config.yaml
n_kv_head: 2
init_std_up: 0.0801
optimizer: "soap_variant"
lr: 0.00655
decay_shape: "linear"
batch_tokens: 32768
doc_mask: true
dataset: "wikipedia_en"
Each number is 128 + 32 x the weight over the matrix's rms, rounded and kept within 0 to 255. Layers, rows and columns count from 0. Numbers have three digits each.

# layer 17 attention key, 128x128, rms 0.0562, rows 10-63, columns 0-127
076143034147079113188067138166122107163130152132085168128157117148125088147173129161102089138082099103155157161172110183071126099061112167112169134111131110090081165155100113128129165140151168116150085126100151035098144137118115144150142114116174179143100125136172095138125177157085138165141061144172106153178120101101111102034111131087121135159089127076132177060148167114074130120110
166113140138136125111076225191137116178099113107184114077170114187107148138130137098112090094134094115154199104079180115110086141109151047036052146135170133191101174134137163102092101134124159087109147052086071145141055245109126100139153176056157142121104201091147133125147051132197118112124071149144153088137110100084126123134019094174149144181098139112083190116118146154120103137133
096124139145138119127127149135121163107144153110125129120166158064099005092138108140155115094106107118182116094071137136069112119201154142174105096105161145114147152102132141125102048132087142150144117094176127081163129138138119157111131132140040170120160136055142093100159133114076122081149104182188167158125203086186108147146155064113149120146177142104059122060134155121166122210180
132060128093114118128153111069135141161164166141133159195129067131112183107156069153105102170170154121138172124107074155205091148119063114145110124134098186177187092147113099168148178144147107127170045154103095147225126087164163074120072129106141182096154196152119106166132199184143128158108110189172105108118105078146107084094065055146152119129147082140138091155126090131144071147150
150149128132121088113107126130099131084111127058149084140138124129134101117097155105118154118118131120178062146074111098185159074209142114173107162148182120090192079107101147165076137096172075107081196091112089096153136112152103092083084108112143082122133193104140099084157126145174131138180125098127120177135157099126092195123149105155117096141121161154145118146101150146109075110106
114109128173170115084141173233106145142133145114124162205145168174168148153113081116142177186167105161109045116123109088182172149158144109138117133059119155122119156117131120133135111180130063228210109089166122091172100101191163104081158129166107168132133129151161139170179108148139084127159102154150155125126098038138153138200219145094161152142076125093129091191090128112131125120162
119138085157078141064139159070119156131075136076174105141157099129117113117164113173177127150163106107192157136119092101077099120155126111124153151076133132123128090114127192091062176092077126160135132134105024098088111130113077111115156147149116137134108122102128205084095117102104086155064193165095138174133154125115030092131160160104162095130070082133112109125119136118101165162123
139137109164075132155127086112108181101072125119100125055154149115147100089135126077136116094101067133118102135129157084213088131088180082155207160185093094173131027145104158106151099111148166119110164085182129096120131169084132157145181106127082076121097111126159100116139092138170089116094134110115140099052115167064171176148104106185097190111093138141149158100173117069116136101134
073178119158164097157138147178103111165120078093146077139094128130169133083084100107141167170125104101144157077119134197134145132108082088146132143129138126120097180127185103136147118151120122139114107134087063223121179153076131144183049173147147155085105157122151175129076133197199112139181098148139080097103117070124182104063055107124116130099057123147187093200082117065111077127156
132086172139126128074133188147140124124132150057127086145148081164085141122205121113072110115133128133099119115138122132153093154087111080073105133148135087162113069083181090140100162154146129192128049090055175187106074142075091166168119167092121106158102080126189129144083101096164112104119079167177139155116107088128120119188117131147079142142171130151135183126132184094165196093144
092097153141121109170105114137175133132108117124116128087171095138140077111151138141105121158155126182117104104096136159130117111161166149096141137111162094158186159124098160134173100151182063149135164146110145158126109168117084116149129191198089154146106144064175160180131136165137140099052099148144158160120136160131182112176141169171087104129127152069116079081120134101117186111164
181141154137166170052162208157091150084160111139179149212179124154168143146157099159146089080136146167158155169133102106126150135167072126133155107150165113141137138096110120150136143106060107084151160130097071097166158178104128134149109093148176158164127159122147170122082167134139189168125125064245105108164192131194135173113116133191120098162089141092154118180101209210155117125149
078133167128130135132106136148113149156132151214141057151171128104194124165086149134099120123165140107111127105154130106100145110134204072104125152073070131150150092100143138177147128079014068112096139168103135117131126150146107155071161159133124127104128126143116100134082135129138153133134125080119128112067105081134101100136125157122116117140113142131156082109163126060154181131103
144120130199080067150182119108101189122185131127142132149120137171175135122157102076147175110119179137174164122139132121200096100137179170157107092095158125164132126090079163124137172083116137124136106116156058160122143149158108104140086172173161156102139125137106137157157162120159109183142108073115127187090106094124144139033137142163168077153253171080127087129168154188152082094132
163097140066141157168155117189152070101133123070154158186086062086111142091144133166104094127103210064158125107054087070091174123045127119139135150180119085114177117126100089159106113213146139147142111131116085119157126108132133132126120096152087129172180111145162123151122158084191088170147151147142159143123147134175183113127148119176099078077153116126125117107142143155106164133144
166099146170137125173117080125101151123091097119147068138112112121174061168114161071125151113217103082165189113136169122156142108131128171123181145163100073074115131097081143078112139091104086159122101173094169105161124100148114151104106143192134072113152115127183086054125128115183107092119163202128158121176123091145121168115040134130110101177127205095056118141200110116140171178122
110140088112141076086092150103092065142105108101091122164162125142078162187186059110047129114128135103098138089097106160093178168067138140106100152109100169159122181087106085098127218151105156073082149140192152084134130205161108128120132090113135106077099101114131223129145109145183108178133140152160163129144118166130152119061069093093108135143131135144137200122086215131186128125074
146038149121134122114133144160043172113179060144126147168145119074111080111160189157066132106055150095136170115115145130106148135210181159143110115147166104160128101133110083093087141172058105162139148116171142180128083117122100138093152086215123126142147110041130110111128194194129137162115094140128088146130130170114128130116146133090150139127147155183159086147089121109146127117141
141180155097117100108135126216124106206134151046110147122158083104162152110041071152151195156143111120147056109168149147079140115145093128217108109123049128208113139131196111071197148079136169164134131174133115103102130092123099116135143112104151089145151097145191151095171163133151107130136095120123127047084130109117145107187107116138171097127122120155112171156103141088129151106087
146158155122148109153128052133201209138060123096197079202147087103127139149111122168105184123134098065193129154088114111202133153141129170148167105147048141084100081181165211109104192136117103079144124108112083106136179128084129130061085079160168104169148191114177151152093118085054108065138132138119085119178140137125106114103157153076082128204187089194119132157147119131200161140118
039149132102156130158118131133041145124131159112198085108100211110107136167125075101179121189182126161135152128142133192136086123153106157158078121116103111174216085094120158137168125129090139166094130098148148138158127133095115122115188127061125090122092141150136146093204052126095187163141163125141107194111138152127168131182129156111090128177155101147149117115170118173119131178094
065146043127113134103158122175185154099179129079093149147133078125129172095161124139061167094095131105142147124159125157146134106131188134138048087174090107184167126146089169143075102156166147154118166149095095126154219081153157156087138173147106105157168130120074103169124117140083121122115116143100146165103116082154134138114139095137131110056090119146185163128113139135134144188181
158111130120141100073135125134109145098140133136128093088123153138165126172121133157106100136139144190106148093163107115161136138135179091090081113160097139171072123151131090149130093115138114132115162098170162131126140150121119135109127114142133136183121154120147161109164125111105155122159133158082136141153181108137141136137094111084135175167151110147169130126109132098147077155089
158135144151095135129076053116136156105087151165145161154126125125165134126122062132128089122118126145157117148093150168090133104142163107129121139100134120115157131115146186070152111155128126096106129130117120121126151092132128149119132095116123124143112164159110158130191123123057097148174125132127104139151123177095106112123139094130143101151136129099121137099127141116136160151121
147100154103128154144115130149121179117139118091086113169173119133141123099124139120155141141139154100134153121172124082172122158126139105142105115145063113184103102127155087159114141122144107165124117109151118154106096140152138140121075100159136107157189101113127118111113161126180126151116123107097120099118146110129105131143117148157188155117134121178136137148114145157136142106119
113127129085152161138102105151171116157108121132116137153146118121138153146172138124107101144139112102112132131083121117109161152133155096148127111106085174174143132135109133146087131181099151115132157123151132140137123091143160107120108131130137136156154102155095113151111140108105101175123115120116131107167149183092084160137110107121130086166141094097141155120125158099081141118120
110122213116119090112164134136129178090126160137116122104142177124115132116157147083125111123123165188135162126173114177170165134110152133173100124077129053167117135102160096157129144073093090110118138109164135100139139143117101115107114115133133153128115091105184126162119109159177123145120115206112138080089164135106124155133140103125121149116134103126109059125133178107140127127160
130138153114091088143123143153121113130145107091164065113163127083090164135107118128073118084143143093188171105109135144097147080164162153114148151126085111132172117114118087138146093145104110135126138061113097111129127092177136136097135167142121067130179137136171119129143134149102112113144129139125142163120139140095081156098075116124129159115187097143133136098118192097148146099104
103175121206090124162186155121142076110122157082118145107134153112094158116120205105129111121123168111112162098166143151127097113102116162113157093179119134150140152150140114111161150100174164111145132128180087144107085092175125189117120175104139097120139099155096114111151105135116151119136135135126113189152105130143106127129071130164131127094103119122081148101137103106137114151145
151141146103136107130156122136175119123147163094163132209143074129129211116166132091147148142193146087149149113171046095124115155148155033194169158127112111166110093129159091248143114097179115102152087115164067050134126080176128124119064063104094125184174039126115111187105169120125147128115159171100158098139204132120087160159129103094133119132135141121167095092138148084168108151124
104140148148159136110141192122118072094143137156105163102120150166105115079121119102106106134151152165117088129084181153171180119121064164098113071127136133180110138131114116086113134115119146110110100131120155100179165166134174113158138095120143134138093171111164130124055153128171139112146082138161118106154154075163126090104113076112155113101140163106100148093102103208139099117137
204087174087112149093175169146073142097094178147158119118070085106105203172091146079146152173146111119149113067134121097162151111099123084207120142165065095122147177160186176175179112153161116224081151112062087167171104052110136068171105136105125104122101176182169130115081106148124092137132122174162206150125074150201119155091131144139081146055128108165079103120086085085129136107141
090193140126150100163158101160128118127075186071160171172129016148137169149149107124138080112179095130176139118172147176138110130098094141145177131198159124110141121113142110106161183111162120079141138086101122096185118119121175143190114133098113074138154111158122179119135124190149060101135123140164162122133145154130129120122103075165174134075140144133179194141087073152155105137155
107142155133178096150094078124147167062168139116120109139137129118155114104107108176110141199184121145152080140187148100163079088102191110122100146130144117224135139121134102171168154131151131154097111107133174183097141135137085134114127115101169134099116126109198176124183184109175152086123193135082080197059077197134107158141120156104124228133133160169143069111096146171110170132104
102146104107102118141032119164064094112128163103147146099126140091146124120070151120114146115143057114116145104182145098096168121120182122067120100117113081144077118150106118095129087097102176158157175127153140152148105078097150177117072184116108080200146169136155110134115106115102125095119123155121161123103181165058117204135106115173143221182152143142102129094144115060148115133091
168106154128177170141049115146133165148165141168088212144117172144175045140096079164129088155126119134224098091134188038123200081077112143072076111097163078147070154136150165071135109138119105154144162143174050124061087086115117082173159154179146106125091093185127147159132110119130089108099140141128201161111119134059192137184148171098108129169145114171112076132235096072189148177157
118152156154110140065159145109126155145108096202159101203099186094084174119151135123127062096158130099136175141156115158136144136155128146156087171061109188076163166127181131128157174133090137101121158083096124095162172164166142074052173088130182109111039179137128084149114121085089090149126074066123101114122139144140143082156181122141121110090094088105083131124114137125101138058157
129091090119169180168092204142112135121196138084096127113138067100110154113169105133108136130164138154145173237102136135137083122136100091101136156146159112108071123139125107150106136136131156136167099117154074074151083159135095172145126071220164090134057104115104127177118138117127082090002102125138159090109132115169153087152123102134170153167145113114121144186108157115111157132078
099188116225151157063160131158138139085108113121180135082150138082147127174073155089107106128138159116096092174133129193093161186108112099119130129121122122113139125132164150121164105108128097111126165174120114081171174153171106098121130101107160119149093115131104148121142132139139136119125108167083066112150092114128116137136113143134119100144158119125135088151139138169122125071075
176094157120148112127175127108096120146111142110080149091125112107122169106081166165143146157123135073175138146102094131172140134169157121155135109168143121130145160163138168162112123168150204113104155167091171167116089165148136105045137105118151150122139152154161136147120178181106154157110162078105141093159133104175110142151114133098091118109174128151161114108111117149163162150154
169090100135080146121164127144076089128159068152113179075126113156067146165142139161163193074129131132125085145099117130122136197138130068129094159144153185087117060154100150091116139136131154058058119107120114133183107142160142120151132092083074190076115131139114158205167087129067158106075119121071072241137078120177141058077053130122113068139137061152119136150136112167083111134185
178144115157131112115087147166087107069187116107118137124133097171123134175093131109063135120102092255156092158171155108139128061045131169155146124121088108117115069122155115131154139150147137127129181110151102061087150127099157131113125164177126133155096119138132171096135109099122131127140121098122098144119154144105190144122158180099123111180094194073124118168076131103095151182121
144129135094221094097088126171172134183101157101137108184173111149144139135147083082126137075118090168110149135195139112114149139114128099148166144124168153128110095122146111173123181176131129144101085180161101091200128159059153082152175091092104101209114131139138145130116096053188128138106053139088115182117109078102113069131116150171148178098196105169111123175107171131119137099100
141113132107138138098180099114072094190150047162133089121134109129101102153080150094127115150145090156146107098070180133114103113113021144093162104071114173134191094115116170105112170100162189118185145075178133151117154122146108085103155171159137151112180142143109134144147149156132145124116148092129127135064101131151119128091121132156084133128119073141115144139150137148112103139120
148208142125150047153078121136133112143105156090114148137152120071179153110199148103141153128117174165063145072156101101177104101161163119140105167157095120156041141114113105131145127093094110165131165186163111098061141151178111098160131087108151132146140128146107139174073155059147166128127105122097113178117158196095060172177140178137070141132150161145113094137158155084094109118101
154151170150104122120105197160129111116135107096114096145178160091111227164145114113109072106202101163122160096103195111092092105116180069091124148128122103192096156211134079076165131125084091130155116139131113137117153092123169093048139180061179072140139159096114150136091141089128178134126125126105125113178110184112185130100136094164171181043100104137100139133129158114120149174120
145156138093139100093188110116158179135118159111120145124112095019096113086119155143145143207115145087212105148079098167216175073112170136240104118174118162138107125131218160136070086202159137149155134119114153159179143098098183078104178162146080158187095065151131061153127142140121176182095126132094104175129184159171102101100170163176109140160110107156120094106106092113173119142148
152101178069085087143163113136128153102126105123159118141184135108108171150133147156151156094106155128136098093190176112178218127112162111229041118147117118102109069127100191137106074179065109120145082163134155056123154176131116078126119106140162150114123167111150177123105218190174134151185111087127132160101172112153149112129098194114102124161170062149137085152057091158121119095155
148159079113109126159162101135086112130111102126101158088040163072102068143174149146104154116090109131092114119131107098131101146118099094051104098135195098152106138138138074126065096159058154115168158143104131144115121146133119157109159108117115111090118081164175106041104108109172120059118118131151116082139156149147176116154164141135130098109149127158157152179159113149062126148063
128118140194131098178047157117126157168092097166102088139154176111156114141146134157080085135089136179138104153092123129091117127126151090163123119157099140054181104102086211129156114181136114092111097124061161107138112069192114124107121082142120125066092115167129051156181069132089155141166222131095095107156025120111149132104140111148142061158071093132181109128161123121103142073103
128155123135117078142100195146132096152140087083171136094127090154133151084132153143140195162107075097120109082122112114121181131124087096110066143180074096131137085143064108084079130154096107103098209075114169101080182114097089134118110131136124216156124118107097130131149141104164152112105042103053133145174144206113170125152160155136108106085191153130117132132163107096182089111074
143119122125145153108144119094147112124087170135064103153167171096149134121142148133197078164206101093103128117141108111150170155122112113103164068135142062112127089152166158202151179103117148125169138124141105170088086123128079148094131164117159119086106181138076142115151137102121106143164123127129189137077057116171145124129136147134175106119138128086142063238151115085173068148148
127113149075073173079124089082121137175165112087131155075097128123114164073120136100155132146106149138121113172081108164117146134105134094146138176089121127139095163088155111112088188181059076106154134079079130125064115153168126176137088099158128173131151053139186180122130122157094150102112090167144108076160062083138138176127086111165075102111174093144122113098139113146113136139170
130089090165147144067184076116157094204168126128102101100058114110109097120157143126159146096114133163126118097134026098145148109087113100088145157110158135135140125152082173108125141158187145117105110085158104149150113081115138132088113170160131207124117151090111135149098066150103107146102095100159164089154109176122144169122121063143099170161134051138151165180154142139111086163170
# layer 17 attention query, 128x128, rms 0.056, rows 11-63, columns 0-127
087083102129126133151156174137110138111157133080088170179134190190084152186156109123073145158127108125154076126100135125129169162097120152158098120095131052139087115160094123142058150158124131112134147111133116120140111060165108097148117120110157075098131118140094103169151086150135140124125107139129143168166149139136125107088185141126129080066137109122144191092128097215153113181145
055153152194108118124148135181154056157105130091083149126117104157153004161150051188137125126126066082112196109160124163120167128098070150118171155089109116158129190144058118086161114138177142098171143107151144093102127174112176094191146126144071081128078155068061132090100079104184202134144099093106174096162127150079177112157175083172072148089081180124136178185135064153096095151156
136122198135149152057164155172104179123167146143095103146162114158172151120120104134153142101090104083129063136104195104147169103092121187158083156129104057146135104169188185109165108112138106199134160063052115161067134128126153126103168093116097165225126106023079087139177129102140164183148071132105187099121075103135161172084112195173142194127214180114085151143093161119159151165164
148116171107149139068160134098176148122103072125073166219113103093151096063089114112187107133136133163152194093099116188126148167145146105108154111172085142086142125080091090092057127093153152152113131073130081140139170150074109075129105132114135078204151164145111124150132149131147130151091076204147177082151135146122143150171084071142126111143161158110203066103110184144175096138135
093123129110122156126090103221179112188170177091154199185167129134062137108182097151143141096194128095100137101094126129135169131073074060143159104122102111173117148177212074120207111145112146135143073144066122059144130130127150129100142097156103122133196075117113108124106204159090132145074058110147162148072172101091106138161129090146118124073112151066125134112089096157165183167150
052236144100159145121092115145112108071121179137101156101130160138153122151192111166143121132140142126114165131040148205082144129142163112103164136152171196071071150162101095177136148140132114068128162144128105096162092112109120153096121107079120078153095103111168151070095089136067116144216108139074138190170186120156177087123144143127121121094124218095138116080162177143107092106140
114155126092098128135200112180045104073130097148106089066108177103127152103141144057074102136091109147114134141102179112090208135119178124094171132113128060148146142132109069076171106090133132133160162195177122155109157141166112109164074104227098108099121172092183152142165080165135177129101168106126118068100203140150157118113154157144098105065152069190147142147108108094061125081124
119152144094098130128121083133089125118171141147147105128169126157129119131167115075048177097158151122147055128131075061132162125175121123121164139133090154075116078113139132192088164085127116071116059138211139123130182121121154121090182146125141198162136116089084106146134175106108156148062118157115109127092116119162112178130149061130107166126099100132125090074129060154141125050141
074137153171149121108121166188140063104125147084101149172116110161121147107137120096072109076090095139136102147105155143123157141075137140146080149194155132163147156122165132111152131117179144146098112081113183186089187089138113122094123133087127074106106145125156082165083071109140158123113183152101109151085135148147085077094174131080160094119139081156122136066111113148150186186117
091119203112100130110112127119147143119119142121082216125114140144150138183113120127159024110160150111161126123095157125118187085151159153149177091046153151148202099158124141102174155131190122122136132134139199149170104111201127101135150142160119101096124071100172122144155149130083101105136183138115129123151114154144154113159188090143184117114132088135151149082121069124202142189104
144107105099066113153121095157211105145088081078114159130098106146151171136121103118159158132105189102158184135150074126150108109123124071114112077127141179129077137162108098086076080127121168065148191123100132166189106152120132188063128156075149122163145144152128166114140131103081136124135063183117093138127134158121098123220141108131109178163180112075122128120164180159097128177141
102130134105096132171118116094160205128030120165124144153141126138156064126119097161128150143088063186123127080100111180094116095105143190047142107124162167140117132136129134059169184196161120142188091111114077125105092122190128141119159083113164142139101119118141106159186188142126101129154163088131146114092120126161159092136115106077135174148154113086088107110086089124100087147150
136122176126092085127142127093146135062140148114079137108148163155116123057117153099179195106102197111127158095146110130131175146141141108182092087147136096125167136127096089103128151117096092138140148129091165072179085152169154098119102038076197144138087119134036155162147182085135172137117113146197115149143108141103092138101072153106138133120159091144122171082146160084129084124167
142170125132155162112100140127134160132114081136107127137103103081114192110090156141074137131053103092124159058065115098170186051143182139168105134130133119113187168096146153166097092164106150090135102178084156183168156146095110093091190163116087133129156146134126156160129067140134140120113105118142065071113065142079148142141133068162117164101111120078145159166156083128155072155139
135147145041098116179159135103116123152083057133089101109075076062087096188180133121117178142112130078128081097117117182156175126149103162122119119090095206092190176098113165102094111156166090155109120108143140114121169136151085151184187112113164139057073202150124145103164123150069145123170107156131177094192142161160099104122054142154130114081156059131210091116082163155149093151122
148134112111107142149066077166129189090119132116164134114108143138112109172171137151192168195129149202097117146141097126204122103108116126142139121168126127147180113131110113137118136079115110065055142098073167087132088096092180157116079169126098137118111150160159093189047093167150152115091151105073125154140148112175040165170148139071168124097195072095096153105153096129124082112121
175146165069145085165085052127146104147142154127047120127132184103116067108083096202116138148087092078130131171104119067129155167148171124086067111093160145141196150156154096160161130137154116113077117080135159108093090102119140109142088119148139134133129092149098129147154055114120129165130141175100173108121144187070124100184157084192089160176176139095105152116116116061110098116083
052164095195113206114107149151087153079171194109137155082166124176101082108203157093119103158136089189066111126144187113132134084100070139067168119129155037121117155093090142113103094060178141147108076152150183123146070069086086130124201171124145173131095113109124097137108152127171144168150083150136154098123152146145117087145167157096132183138114149119146133173098109145159140193142
135171185113149161127141135107044127136091126103196138097094100102169132164096148195188191181114084121132128107132161144119167055109108162099044142174110132058129136037138148122125100080127059136100127088118044116082118061169043176157124105125113108088131138147149166092205160161116161138123099153144111149155195141109101119144168098115061103158118156130125103112134150095181165153163
070114184169141092126230156151074139098125138086164139148155133160119157176088158146154095091128097161115228136207051129127113081124128110095124114148110131107139146171113156076101174129107132053137076122095106078131096068129158107115124071104100146135158205154122133134147192114086142141146159136113189102091109156121135142096126115122115128191153166147178085128115170163092142141114
188120207136162121129106152168106145128099119146161166168163177208131084145178124093125144141120119123112192134085163105040163170152130097114104122115117057166136176051131160174163129135106208079143112082124124134147158123159154097129152177109120133106153066100114195132149078095126109172137088099121128114130112053121145132099078111122160140160154148111123114116135106104164154118094
158093119133132127126121135149117110161107110115148108141112124135094120143100162134121145124132134135137140105151096111140136125116149157127119118125094123164138128091103111152166103084113099127105098109145134135143125114090148114154160144102132114126128137138109119117139099107109143124133135152144140126150111124149144118132102157118095075165152112150122145134113122130121111145138
119119109169130119150115160125132117151122068135137137109133155127106125195128153125106203127159122105135073123129124139114129145126147138116108146116118136107083155114103156075108096177091171115138155081131150147085128121124078112105190204128124092136071088179130086156118101112158122110091088113120139132175127159146199112146103149108135112144112098097090161107191099118116101140132
153117114139134121127151110166129141127127146163125132116110119136155143121151117140094130148130146170119118138141126139159136167124127120134173123136116096097115145119167138157120125114144095096147122090177181142183131118164186089168109150138130122137135110118129146102083080099141101110136109128149114139127105104173125079119107127134144109097140163115118127130083156121153121104143
162137076126107129151139162106099133120076135105134163162108130136136137150153152132151206108115093152129138113126061111123138099112132123128099172124140148148093158120118133128143120133116149145112066125148054114154132145115102098172123107092119105101098176122095142176141153094134120136134134119164147161137110167126161099176131133159092108132116142162155097150165097131143147156145
099145101137140095122126099118087124095107144123142174115063124120161146124079156118128136105089104140108113164157098149122165162136095159114162122127142113120150180140094127115126140110172118139114133150176082120147168132121151129203117154131156155104095164139125129168141135118088139130122140103123146141120096130137160153151136138166139088179141115140088117129122139133144122118127
196136076125096109182059067097160134102097141134159145112129131136131110144155091129146097169113135174088160122137101120166087178086128139109075135154093119129087098138098147133184116128159149081144126111154113117153108139142156127196124109103161116138133130150125153136144091161110117179167110136151099180155123108134169064148098090158117125116121148114111110138181122104125082109114
131144135187078127112112149117116145157096107145082063111163158122126130125116172113119112130142120065138138148106160154106162165098108145132114091127108102098127157107125166106108169087101115142133111096113134091127122151113125101096101109091134118129069119139155107145173117129117159178140133157087165171123109106091152147097076145080197136170121126106123107112169206144092147104148
172149140173125152154091086144092088131092125114129115146126117117149110152153109165121157057100062128131133135108157179154110115166083110090135155163141142133129072168102108100163132173208202064069121198125099149224164144101137150134170142126144134111122139103137080153053134157137093102107157128144150187120112134100120070147150078214129162132069144115139058130121096121081102098194
111118196098173081114146126137121178184108140128087150181127086118108143112139158149084081170081124093145111064127157075090141130183092138132109056145159128123148119157103098113128126144126104128155174116106124131088173147132172100130138161133112119132075133160132144162172152071106183136115102137120170068124165045173174127076109188175154130145137163099100123190139190124110143166146
124117123120171140113131138155139070101178154193173141114126076110133117139187106086140070084171173104127122172068160116148167088110099067128143087125084164119195057090201144156163130141153169087171156192074181164199167129111166089087114131177134151169191157097179121085092145170122145126124147104099098178089130097145071125057127120122125129095177132153150086094076100146156119181137
123196115158125111086152174115097191114116057123144096120187155099091162193159172078112145109152125104206105128110153138152108119111156152104131152151148112078120103090109114086104114129067156160105074115169118101129094135155078127097207131106147102178151150105087093159135113113146139153106083141076129100085119177124120184153113098118155172095076133169102104158190169079098175136135
117151169139138167151138088109126104092109117132136149086137134091055129033092173134163105154111110154158148075138071108110130166129118127141181141101100052082146169142112154142146228181139065184200108115126111167111100002075101099103134063127174084090142022141144183157184124203091132071193161170127225110097140185088100230133131153166152133173148101163110094142075104069139094079113
110205080162134132119113112106076133104067139167152202124133126148095155118139094170161095126073136191097107083122100121170131138138094101084135125115143120119147086141102162103162121149161167132104172134156058160109170138146066127137145114129150132071094199125087166185146130173140106129095100141134145163097192169120094084153172132134081131092101090133081090099128146125136115132175
130139078173129141068104174140133094107133113131120141111114101163095202106144065131161129208150125106142147132193127063125152122161172104067135122092089151182121198127158119228153104161180188185178111177143186153133096083150125134150136124115141066070140165112076178066145144147157160087157140037094164142099159113124082113123173163123102209035112136213111124163027072126150085144148
159120114189104121116107102144175196148128167141084170121095119069119096096149122129104117150150144163106176134095095155055083114177159153141093099111104185135137126177170092171127117091158141052137140208070083084154130081099166155196075128152072151117183102162127143087140092171057141125099173113177144199077098078106143136148103115148136151152125122084132150098116125093103165162164
132090115129151084201109121144084107105126045116101158118128167161056115152131134102147133105070149104165099092106139139205093155161098134152093085152133169093109129154053110121142065117100154101109129175137141123154160113104148184107118126148081111193123102114148110082126106126140132131089165140131141118118147114131124132141143135111065084075116160122111125092098118163127125157087
164087099199084164104199088108121118108115138092146138065121111086110126152126079145150151149160153167133130174090085125094107156110113053108154124167193111171105094154113105128117149149160119111154073136163112074158111168150134127163115111178093139137152128137091142166143172176084126176106153103118102147189134135128176173097117119116162077135122138122123090164113103157083138139076
138083111123148112141164122123119108114114129131144121192132108187111104149111086161126152137179090120136101097114156064120146078153149159132089099085163093003136094103070109090112172165088163094070145132054111127174132163126116133079124151146119115143151134125160079117121158159172119090125151142182102161176107171104164149092141097166168138146158084102183155140101130082099109135170
145120142118220064055122106124125128138151111120126143115119170117107155073104132092108160148170121099113135158094139133133116132183111061102139096175137123123071046156159071184067157102024114096096147144103173121094151127128104165100106058090175158160106090133150141119155152132049144112079176095133123102148187098109128194167085128081198136163103080098147146110152165164091123180075
125171108179106188080116161191117127115129127120127174125067118137167178106112114118131118131118151090144155123134124135122148155156086117085141091091041101160078209100181055120092113190194126157164123135140112079107097048191137141111116142138143178134190081106172159130142127096145225165190084125114123083131132155105097158126101193067093175122134109158109089106109169101157111103124
083172093113151147079114145100153124075165089133165124117170127137105141146156155094165100148155110144074195128111075166148069106095128122097153149130133109147156093125089089133155079105087105163136184145123132108111151152165082146157133105102073110131111134162113129122143119155192095104161108072082121077103088191072134102145165119050091101124127115176065132072131042151168139176118
132058118121123111143115111123073219178151123137115172164076093112151152097074179142091095175132130081049140146123128070124137154112142159119136198138096097101097146162147095118114132107140119096132130117124180078154109113101158112153103122055140160143086113087143102155124205106106174160100133095148068107103157145133151110137097161100110095148161184106166114106169152174053130139124
077147031151126109110094135110106120091142187122129114095078137171188161157077171150170147105112111131143146131168084145108194179088112075110200134054122115127099117092138139158176123111137133176126128138140077157200133108094076200202109051116144084170182157141130175165140090153187099113113194097141163123161100130121121138152131139141160157109171134153093116160113082149203085136162
126129162202115125122091142130123167152149130144219149147158115178161072135068104159112073163077141161145164138152150156153112218036185124113149129074108116146133082110121109115134107176160155077099149160187120117170092146168145155116120097084131206104128135104087131094074100188163146130093138083074092124131144073090080073094177142152109116140144102112142100156125125149169074177104
136178158175162152073106150135126148094191134078166095238095157152156163187129162133033090137158100133137130102085151089050143125144121189121067102060154081102181200134142157101109129104110090168095165087142087103130170137108136151132184110158095115176190119122150176124149113095083155134134100084144130126121094151086153196185118061145155159123157173131075091143137147076115172116126
089181159125182150113138052126159205124149129114090142170107098158150121065128130119148147156132111106160132175168051134106154100160125191112115116074153097141121142176103133113123075133114047098138129134094105072082130087192083127120103142134161146167157151146123167177161115102138108141135153169166103070143165135097126205086121117163185122178130089097109157113161164113130135120112
155106076078113125149141114146143087108132144100116136165128134137119182060078081187056154146134175124082152159106079107128129133150148146075164123141133144096084152129100154156155129115150077042145048136122165177153144126128154163159134139117129152144115171110137095075112127214175127137120177152145180143112121101093097106111108120156060104095070148141140097210115154121154157140069
152109139130040156181137095126140205152180131146154111142125081115132124080101088175109114133120071142161164118143095141165099146226064116147102099179203160139113085103161128086139158171118144142141127194129097151063180124141073140078055086153116131128121096144121120139155161122067119135133134066106136109170112124152121137100058170087140139130158209132161123148086112143122165127104
110101160158166081119205089099051175164129158074136135135105116117117127106079108131108142061141107150149138101147123113071148114105068104115175121104157083112174118076139081201174101147139074101131150162124200102184178081176177154171173154071171087142120169154142127123116106120169137174128177121122095149192122116069140117171172116106126167104142142115083143176148152117143081141111
131141134051082142119177191114116127095149128111064140130158106166099105139123145156138146079141074132187123067097163116153121119128221215126178130157131151187136099092123155126140133165120145130132176135137100131146111077128036153160109160112121165123111146157108063123124250164171074101158136145151129094098154109123143151128086166113106167119182144145126107144150210124113129103203
152111177106167164131110132167124108099063137104165199138131104132102134117132147170006152085129141149123046162123124127166147125123144122136099176128161111114119096158186134109069120115168153100095103184094154090128091161117137108128167157072213069153117081154144150136107151166093131128058169118164192173128101174174116158144062131184096126127070127093069153089176158117144105108075
173134153077118100041107160173095141097112136153145144155124121108179116168113072123123090131105110123142101153136103041118147132132126160174061156155097128144099115152159112166200092122114113125130167108142163071199176150102123123115130104111108102184162126125118088106136170151152120145118087125142105118129135106095158132136084130145109108102135085075173147091167158119079149133120
# layer 17 attention value, 128x128, rms 0.056, rows 0, columns 0-127
095098209168101110174085112238149140196141037122153093108111104102102176082109120175091093106169143112109102122140077124109135069089141175120098122144153146149128139078111174147120195101147120123061133120149115095106170138068130098114147136206102133105142114154131145154077181117153041131181150114169093141149125147150138153146129137133058094135145161113095092095168140119122160122170
# layer 17 attention output (transposed), 128x128, rms 0.0696, rows 0, columns 0-127
130046145160079091193142141171126119089162092178164138125128062103139111091102091172107096140085150151165117175092160186139145144147129069052138152095129095081124120097135143164122169082161129105096111134088061075081173070127112079140163136172155155102181117112163186088084130136138100122078163083123155128123128105136111169121211156126152093102167127121167141197118156149159161144160